Part of a small language model's weights: width 320, 190M tokens.
Each number is 500 + 40 x the weight over the matrix's rms, rounded and kept within 0 to 999. Layers, rows and columns count from 0. Numbers have three digits each.

# layer 5 MLP down (transposed), 1280x320, rms 0.0385, rows 670-678, columns 0-159
551509547573522485500507506503528502482473475507402502480474503445444552482504521512507456549581447607480486476506463498486478446516493493579440529521473466538504514511524564457509519508466533458530481446490546514485465559498468481490523450515494573513439460567530476528420554581566483504526494519539502526468488508499518522551413465477488502510521476427518528483564493514524504491489492462506437542550581545570528513517469521480504495535509472538508559543478429551558410474471507
516546520519511461485514479437542533490508422479413525467450476513494475496473504460444612443458526416540456563537505515565514433466509515514462516482474451565486508485424499513475465552531463447439548442531538610521537468539502477486483550522473554474536446526555585489495539533577422543507465488489557428487561539481497456517512489487518459520527534565500414526482503514494455470521467478554411546485409468542501588526529543433467543493505508466509536449519527524463474530458450
480540499483495502542573514519545517524436550551457538411500585487462502510536502545409537559490455504434503499473459487469474523449570559478441562518520551519439445479515506498507511534502461547566442546504438506444556479474503424512483521460442412501548554503461559456521490481476487498554539504490497465519495557506465537459490441564479471400443451540493555475505525473494488566469534481613515477543483540471500484529484548527450511555445548480508482491480485539494488466472555
544413572502524493517499479520463488577587449483535581398454489437490565447493510486462432474474516516447504565467499464484496488540511489478474502525443491524566515430463447540526508550500503514496467531477502550485450486495505591453522468493544412570505519453507494400524538515477516447490545623508546479551447458459544431532430571596476492449533511420535553379482522475485474492540490556506442543504456447511493467501524483419466597450409460424562518540598508436576504418528484
498520505514477462492475520495408473444507483465522452533494530498542503555478499493465583499506496469595489448579436556507474485525480478464455488463539519543501457498542524534463493516529527503541534525493530525530457452585479506533465551487477528521538492508502425499516445509516513515520462487513483494480532528489492542520540453527494449490534507441495493506471520506475453457510430429525462462415472444491458469536549460544463479488503499529501505484491492522501519578559515
494561501550561484469562540506482506494550514474527552560469546469517581513459490448524477514492479514475501513563462497502501460467468553528474482499491496506472489421497501465452491533514447514549488573459576497478481534475496415559474551545562499495509488455526551502532507524488574548449461507424552549481494506485534462430486510492506481510525509489505457491486461512524476463432528513513473464531528442477543500434548532486503495502470504487520492466564471490559478508537520
497525538467539589490497511533479540612554486467470559507458523456507456437452499498456538476423433450577539511515548505539523546531511512506459517524462585507538477567521452446546571528571432485442558430592464498550462465478502506428471515473446496476568503500452511508510500479467417477465380449419459524511494525518504491533549446494465518488523479498471471507486445529428504532481470430467498498509464444516437547554513539483525550446441420519432502549441486449513494514528571
420510543579506447466493509436515563457474553547578478541496541509599511542513509480534468454503492545597547567452495483619407517471569513615523568495481426551499502472501512506484484541534487489500462554504561456402552529553506511544495442446477515489443377535486547594532511477522578501512430494456522526424408489460632515490429500518460517503534463515507463478519492496493491440430520522507477517484431485536541488518527537476523468517452512482529462497502533424479471569513456
539523483551429500558504464471553489525487528520447455592475431593517464434539561443528574492485527492563417560511544478568594512546498456508477529511463530492496457504495501465538522482485497366447517468503516501522493469525530555457521444505527469441561563532486489481512484431515503536514511506453463477505529522495483520548537497486458482640524504491565426478436492508492507506463476442466485449476538503555469498489502525554493444483488455487409476581514500491551558496512522
# layer 5 MLP up, 1280x320, rms 0.0348, rows 671-678, columns 0-159
473553422522482508560490508508494541498498479471516595446457523545466521516493517486506514505487498556470472470540477513539494544501471525539478456499473512507436568468542438541509566460528425513531586373528432493440499444527471555492534508401491438492428538508535552579510550424575472442525510439519541471557429508478598456581497530470465425434461416456505455461522456523468542472525437493506473505509499482504485467564468555497574486555540476514451462477525461462473542531510438
439454511516498480440534470462500477582539435464470452438514456545500540434512489531576415568559450481448550511505420425455479472454512493568556521477452498411422510533470481481531474496464463471533476425440506434489470483462525482455531483546499493522479517486503545538522512509451513510506457514479492510564563482466500534568510476471565545495503498432545462479481464516451488584505476462446431485548483440537564471510411560492494500442525482536474515522516535422503493460449461
468508487447470515519476542489434579571460464519536515414501412516481537528470511460528520508383498508463420501380437529512574568540545541545400524481332424464536517514447528499481584416418489436574528534519504496498402493527497587439494575546504441520478511521537437513520496420490515415465408458454530519537496406553417478543544529489476544528532525461446520503559534518500511461516431465456531473493469476543513580532519469473483528506517512478478465587546509468499556433460469
469482454438536428540548509455569430534467470465464568522496541492526545489543470536487532555499433471509485526510423524473492494524531518527431489625521523555496536491495485457508560414488520521484552533503446486461481429458480501410528493525482468481449510594486558467465506414504493477485508569477464503472447509527585471527478454433511441475517415518466536536391455491472478561435452443494504497521548459527581469478580477448531503486538441486556509613532472515473516472450519
514469492512497500492570474512478566540570475491523491533480530491473553442515544466519474573485521548482466517490477443536450499480467484514548472495486409457510494436521430499483508519368501515498520552459541396471470516502532445530492542501477482479472520454552554446513483545495561477459475581433445457532459481467478491556390484401511481473527470446501491535467489494555494515536528520450438473443456459481525447521511542459564452564503540464488545493538583482508550477502456
503526466506451500491458496489606467535522511533506452492384507480501521512526489517476489501583553500495478492474440463542548438514436544604520460471504513527427526515431502508576513512440510479497537518532480532471481497482451550472533531484435560547523556476443542514514468535494518518469510542506455483543500512480464522466431521512592475505505518438451554435399522459537406498527518475517443552498565484501515567418485477440469505524459474519507573490563522514507503525534439
492499488464504489553497427583500546549563519552460512510558540542392502508521532499427449508528491574444508503478552471507572508519465466477480499585452461452599557530511543507459550467490527573474514479460485486530513461492498538506470534478582492469501577415479591488515470482500585485428519504497483461506529418544475535459532457528473452498550515435502533522526492500429479430513450514471491523550578468576540436545476495468495568489499454483523477510496511454535611464547500
490488442535499510457522544530508483503604553467633466476496545536456467463430549461479431517547486486477443500483473511540553539407430547546489519533548453485494482533544503533497539520495564531536457510482458524469457508477539527529573510526511542518485468494425498510528516504531451490531500480433500448522468502441516453460462551502520503495519523470469544523481463511476530533501549500490453485414349506493439476496441460483484555529519499449518545487536580521460454458515461